Part of a small language model's weights.
Size: 9 layers, 8 heads of 32, vocabulary 551, 2.06M parameters.
Architecture: RMSNorm before each block, learned and rotary positions.
Training: a variant of Muon for these matrices, 13758 steps.
Each number is 50 + 12 x the weight over the matrix's rms, rounded and kept within 0 to 99. Layers, rows and columns count from 0.

# layer 4 attention query, 256x128, rms 0.155, rows 0-50, columns 64-127
44 82 44 62 45 54 64 24 47 80 37 23 42 35 29 70 72 61 50 45 64 34 36 58 70 51 73 61 40 33 67 31 25 75 60 70 34 80 43 49 35 57 30 32 73 30 44 49 51 63 47 58 49 64 73 49 27 43 63 52 69 33 54 32
45 70 38 49 65 42 54 44 53 47 49 50 48 37 55 45 45 60 44 40 61 62 49 51 44 51 44 57 37 51 56 48 55 61 48 48 41 37 55 40 45 50 46 49 44 44 49 49 46 60 39 51 45 50 46 41 51 40 27 52 60 54 50 39
42 47 43 49 46 37 55 60 53 39 49 59 20 52 62 35 44 48 57 49 47 44 55 42 58 44 40 48 59 59 44 50 33 39 33 40 64 51 50 49 54 52 52 51 48 71 49 51 43 64 45 41 49 37 26 41 75 60 59 59 59 69 48 52
48 45 69 54 44 49 59 43 32 57 77 46 56 44 57 61 57 45 67 72 40 62 53 54 50 52 49 42 59 36 46 49 50 67 61 58 48 49 39 54 58 53 44 53 42 62 50 62 49 40 46 51 57 46 59 39 57 56 64 35 70 49 51 32
63 31 55 63 49 40 52 52 31 52 54 44 53 56 44 44 61 51 43 65 49 51 43 53 58 54 54 37 61 51 43 62 40 55 46 52 38 50 53 52 45 47 37 51 54 37 34 48 66 48 47 54 67 44 67 31 51 54 50 48 62 40 48 24
29 79 63 55 47 51 53 42 36 54 55 38 45 50 33 45 43 48 50 44 34 41 65 52 69 53 61 50 43 54 73 57 44 62 44 65 41 48 34 44 35 30 81 59 63 39 42 57 38 65 55 67 45 59 56 54 35 41 57 53 61 44 53 47
52 75 53 63 42 50 56 44 45 50 46 30 50 40 41 52 74 58 47 64 63 50 45 53 50 48 56 60 42 39 51 38 30 44 60 58 55 65 59 53 40 60 31 42 42 57 57 39 32 63 51 54 54 59 62 39 45 27 55 49 61 36 30 35
48 43 49 31 54 40 39 55 53 60 31 69 39 60 75 49 39 46 59 33 60 48 47 32 68 48 47 46 41 65 33 57 53 46 41 47 51 32 49 40 54 48 46 65 49 53 46 52 56 61 49 47 39 43 30 37 59 68 45 58 50 43 35 63
62 54 60 53 64 61 54 59 58 53 60 69 40 58 48 33 45 42 56 33 52 38 47 29 56 38 31 60 59 69 61 52 53 54 56 42 49 50 45 60 58 54 50 54 51 41 42 50 50 60 55 55 54 56 32 64 33 52 55 53 50 60 48 53
61 43 49 46 38 54 57 59 54 47 48 71 54 59 35 45 47 49 50 44 57 25 68 45 43 55 36 46 61 45 68 58 38 53 59 31 53 61 68 57 44 51 47 57 45 59 43 69 32 37 34 37 48 55 64 66 38 60 57 49 24 48 56 54
48 54 40 76 39 34 68 61 34 41 48 34 48 53 50 48 40 44 39 46 72 49 52 43 57 70 46 64 47 56 61 47 69 60 39 65 74 54 33 42 54 43 48 37 51 43 49 47 42 57 58 67 33 43 67 47 34 53 38 34 43 51 52 60
55 46 42 44 74 49 66 49 32 54 61 50 47 51 53 59 44 42 41 40 42 46 52 53 46 55 43 46 60 56 64 61 55 57 52 48 73 58 65 40 59 40 39 63 48 44 51 46 37 51 58 63 55 48 53 54 42 38 50 33 43 37 57 55
67 55 50 41 34 46 14 52 50 66 51 42 42 39 50 80 54 46 68 53 43 57 71 50 29 44 55 65 53 53 47 57 48 45 48 68 58 43 48 62 56 71 52 46 51 56 58 61 35 51 28 62 22 49 41 55 61 68 64 40 53 37 40 40
33 52 39 50 23 43 57 54 57 37 44 35 43 54 63 25 50 69 42 42 48 43 65 39 35 40 46 55 44 59 57 70 59 42 35 51 34 61 42 56 59 73 42 63 51 48 61 68 63 39 43 44 58 36 52 74 51 69 52 55 38 63 40 43
74 37 64 30 46 47 56 46 53 42 28 65 60 36 54 56 24 51 54 46 56 60 65 41 49 37 62 46 34 38 42 29 43 56 33 43 65 67 59 71 47 45 62 61 52 60 47 60 29 30 52 40 44 42 89 52 54 45 64 54 58 68 39 35
58 75 51 42 25 38 39 62 70 52 62 41 61 40 34 64 35 52 67 35 38 48 51 38 62 51 70 24 65 50 41 42 50 52 59 70 57 50 25 69 57 46 48 50 50 60 66 49 59 44 61 38 92 55 45 65 55 26 46 37 58 53 53 61
51 60 44 40 43 55 44 76 64 52 40 67 35 56 59 45 51 51 49 31 44 56 36 42 51 71 35 39 52 54 50 52 40 69 42 45 58 49 45 55 59 11 43 54 77 63 67 44 68 52 49 35 32 36 48 53 42 75 39 44 27 48 52 43
48 22 14 35 66 46 56 64 14 35 46 44 41 49 83 60 55 26 36 56 42 62 45 51 37 59 74 47 26 32 62 38 44 46 47 41 63 35 60 56 70 58 69 46 43 47 26 51 62 38 44 58 28 47 59 46 62 46 42 44 64 42 53 35
47 53 31 78 73 61 37 77 37 43 44 62 64 51 75 90 36 36 54 36 57 53 63 63 46 48 25 49 71 43 78 67 35 19 46 15 36 69 57 66 58 44 19 54 39 71 53 66 66 66 52 35 43 49 55 63 50 25 66 63 57 54 53 66
55 67 57 65 61 34 68 59 46 51 45 42 76 62 46 54 42 60 36 60 54 60 52 46 62 53 52 55 43 58 44 51 55 55 51 56 45 60 31 34 51 39 46 54 41 56 76 53 61 64 51 65 45 58 56 44 59 62 47 66 51 54 35 55
46 55 32 50 45 44 53 48 60 64 53 40 42 67 55 60 53 31 49 38 50 49 52 32 57 48 42 43 38 57 54 58 44 42 48 54 56 42 59 55 51 63 34 45 48 62 53 55 55 56 47 61 48 39 47 58 44 51 45 53 47 58 53 45
46 30 66 45 35 45 65 58 54 50 40 39 47 55 30 40 44 43 44 52 52 48 51 59 43 43 57 55 61 43 36 69 57 45 41 51 55 38 53 42 62 51 58 40 36 54 44 58 48 42 38 49 37 36 31 55 65 45 62 51 49 81 31 43
54 59 30 44 52 50 50 39 49 45 66 48 56 51 40 73 65 46 37 54 62 59 55 59 23 44 42 49 16 42 63 43 35 61 52 61 48 54 35 61 62 57 48 62 45 73 52 45 62 73 75 70 49 58 42 42 23 67 48 53 50 42 60 50
41 46 46 40 42 47 62 64 65 51 52 55 60 42 37 51 45 52 76 51 44 44 61 56 50 37 53 53 44 65 79 23 35 25 58 65 50 85 52 55 48 33 48 60 14 35 50 35 50 73 60 59 39 58 40 53 47 58 80 42 36 61 31 21
43 55 46 63 75 63 46 46 51 48 44 49 57 53 47 63 42 52 46 67 51 42 28 64 34 48 41 63 63 69 53 43 57 69 43 48 37 54 65 60 55 36 58 69 52 62 52 56 63 47 62 59 61 42 40 36 51 48 30 53 48 32 45 32
62 42 48 33 54 59 50 52 62 46 56 51 58 60 46 36 61 38 65 83 53 80 69 39 41 63 43 52 55 48 43 42 61 68 65 30 71 73 52 46 49 46 31 41 30 41 44 67 44 42 46 44 41 40 27 57 86 62 42 60 52 68 49 44
75 35 36 37 48 39 42 41 54 39 72 44 60 58 59 55 52 51 81 53 64 43 65 49 58 71 39 47 38 46 68 49 73 50 52 36 51 48 74 47 60 38 72 41 66 57 70 45 49 36 71 68 52 48 46 26 54 31 52 60 50 49 52 40
63 52 50 77 39 81 52 45 58 25 49 52 53 75 16 50 78 52 48 52 60 39 63 56 52 63 59 43 38 63 69 65 70 36 11 75 45 34 50 55 51 49 45 31 50 76 43 61 43 76 52 52 48 29 75 53 72 60 66 40 39 71 55 47
54 32 64 46 64 50 69 57 53 50 55 63 39 58 51 44 64 46 51 32 55 47 48 58 49 44 53 43 52 52 67 40 50 65 61 37 50 39 68 57 53 37 55 40 62 49 50 75 73 48 74 78 45 38 60 43 61 46 56 55 57 45 38 41
53 69 52 46 38 45 47 58 34 35 29 53 48 64 48 57 42 49 58 28 50 40 75 50 41 35 61 48 56 46 58 67 36 58 76 75 70 60 44 63 38 45 45 30 49 33 58 41 52 70 36 61 53 47 38 60 54 32 37 72 60 42 58 72
57 62 46 65 54 45 29 46 44 58 52 63 62 30 62 31 55 61 39 54 72 39 57 63 32 56 53 45 46 75 22 33 45 64 44 47 69 60 40 43 44 46 46 54 78 54 44 39 62 54 20 47 17 63 41 64 54 20 46 53 28 71 49 62
41 73 46 44 36 30 53 42 49 57 52 21 42 53 42 44 55 39 52 64 56 59 55 27 42 43 62 49 52 29 52 33 53 50 43 49 00 45 73 59 57 43 55 35 56 76 15 23 32 49 51 34 41 45 51 45 50 44 52 45 37 62 43 79
41 36 41 54 56 56 46 56 52 56 42 58 65 59 49 48 42 64 54 54 57 63 61 52 59 42 48 47 55 60 52 32 59 43 47 42 56 52 38 37 48 49 45 58 51 57 45 60 58 45 53 49 43 60 54 52 46 60 47 46 50 45 45 58
36 47 50 57 46 60 32 34 54 47 39 48 54 46 49 68 54 56 55 59 37 46 48 50 47 38 29 36 61 47 44 45 68 34 63 48 55 46 52 58 60 50 45 59 45 45 49 51 44 42 36 52 41 42 54 53 52 53 51 35 50 36 44 50
44 52 53 50 42 54 56 48 53 57 52 50 65 42 49 51 54 53 52 50 50 45 41 51 47 39 52 53 47 41 51 47 61 43 49 61 37 51 55 57 47 54 51 47 44 42 54 54 41 43 40 43 38 48 49 54 53 56 61 42 51 52 52 49
54 61 47 54 37 43 55 47 57 37 45 46 29 49 46 36 63 45 44 47 49 48 41 63 50 58 44 54 43 61 55 63 24 62 40 50 52 56 58 45 44 52 64 25 56 46 55 47 59 61 50 24 60 48 41 40 51 51 51 72 61 58 56 39
50 60 54 56 49 38 64 38 45 43 61 53 30 45 53 42 48 47 43 37 51 47 44 41 45 49 46 53 36 46 57 52 52 61 49 41 44 53 62 57 48 47 55 45 56 38 55 49 51 48 44 48 57 49 43 38 39 43 56 52 61 62 54 46
64 47 54 40 45 45 53 47 46 60 55 44 39 49 51 47 46 43 40 45 45 50 41 56 36 55 55 65 49 56 50 56 39 54 36 52 44 52 55 46 47 52 60 36 59 53 49 46 55 49 44 51 57 50 44 38 47 53 55 63 63 66 48 53
53 57 52 53 54 49 56 51 55 48 63 55 34 46 47 48 45 49 40 46 57 50 46 56 49 52 48 65 53 46 61 46 38 57 34 58 54 51 54 46 47 49 51 38 61 48 52 47 55 58 42 48 48 44 38 43 53 57 50 52 64 61 45 47
45 39 52 61 54 61 45 41 60 60 51 50 64 51 50 63 58 53 58 60 50 40 47 39 46 46 45 58 59 46 45 63 63 54 45 57 52 44 41 39 52 51 54 70 51 59 49 45 43 42 64 60 60 50 47 60 50 58 36 42 44 46 53 61
49 41 55 48 45 57 44 46 50 64 56 43 52 53 54 48 58 47 49 54 47 56 53 51 55 62 40 39 58 39 45 46 59 46 61 52 61 42 45 59 51 59 46 47 48 63 46 52 51 41 56 58 48 64 57 55 55 41 58 42 53 39 58 46
52 60 55 51 51 38 59 48 37 47 58 47 46 58 55 44 40 28 48 40 49 45 38 54 49 50 51 51 52 43 57 46 39 59 40 37 46 56 56 60 37 34 47 54 52 32 48 52 48 62 40 46 41 62 51 39 51 53 52 50 61 61 41 51
38 58 49 60 63 58 46 55 33 54 59 64 55 52 58 55 47 37 36 54 35 65 22 46 47 64 57 51 56 58 67 42 26 64 48 61 42 46 56 60 67 24 52 41 57 45 57 31 44 55 52 47 52 52 37 45 56 47 48 61 54 57 49 58
48 57 46 37 43 55 69 51 60 55 47 41 48 46 51 41 67 53 39 55 53 37 40 39 34 61 56 51 63 46 40 49 37 67 44 60 49 54 60 48 53 51 38 44 58 54 65 43 56 44 58 50 58 52 45 66 49 66 43 48 57 51 48 43
27 45 42 48 58 44 32 56 64 54 29 45 53 64 51 59 59 60 65 57 42 54 60 62 41 41 54 51 62 57 49 49 61 43 46 62 58 53 28 56 59 52 49 47 45 55 46 54 47 62 45 50 47 39 57 63 52 45 55 43 43 31 46 65
63 41 62 54 50 37 50 52 21 47 37 54 55 43 38 33 42 60 31 47 63 59 43 47 72 50 56 42 49 55 38 38 45 56 41 25 52 71 51 62 47 31 57 60 42 54 38 50 37 41 50 51 52 66 71 42 50 37 66 63 49 46 41 30
68 33 63 64 65 62 59 53 25 30 54 61 47 50 46 40 50 56 30 27 57 55 47 52 60 40 45 51 58 48 55 58 51 27 39 52 58 40 57 55 60 17 61 43 47 47 50 52 43 26 41 43 51 48 45 24 49 29 71 52 59 41 53 37
53 46 54 53 62 40 64 43 41 51 58 50 67 46 58 33 80 37 29 44 64 38 50 38 39 55 45 68 33 25 39 47 31 61 57 61 42 40 54 55 55 52 51 20 58 58 50 57 57 36 49 49 54 45 51 46 45 30 43 52 58 49 58 38
42 35 68 47 49 47 46 55 63 38 55 50 52 47 48 25 60 35 50 55 52 42 34 77 46 51 46 43 42 29 54 36 46 61 42 34 60 48 29 39 41 39 54 44 44 40 61 51 48 57 66 36 48 46 42 39 54 27 66 40 56 31 57 36
65 52 42 56 58 57 37 49 51 71 56 47 57 48 84 52 59 45 53 81 59 51 36 36 59 30 70 53 43 67 64 29 41 61 39 55 31 61 69 36 39 28 50 57 63 31 75 25 26 42 48 36 40 54 46 65 55 61 25 65 62 62 57 43
45 48 44 71 49 29 57 42 30 16 28 57 51 52 37 42 46 50 32 52 41 65 39 49 47 30 52 49 49 54 65 38 46 50 53 67 34 51 34 57 50 59 46 56 54 58 62 58 44 43 45 69 71 80 51 40 43 30 56 36 51 47 44 48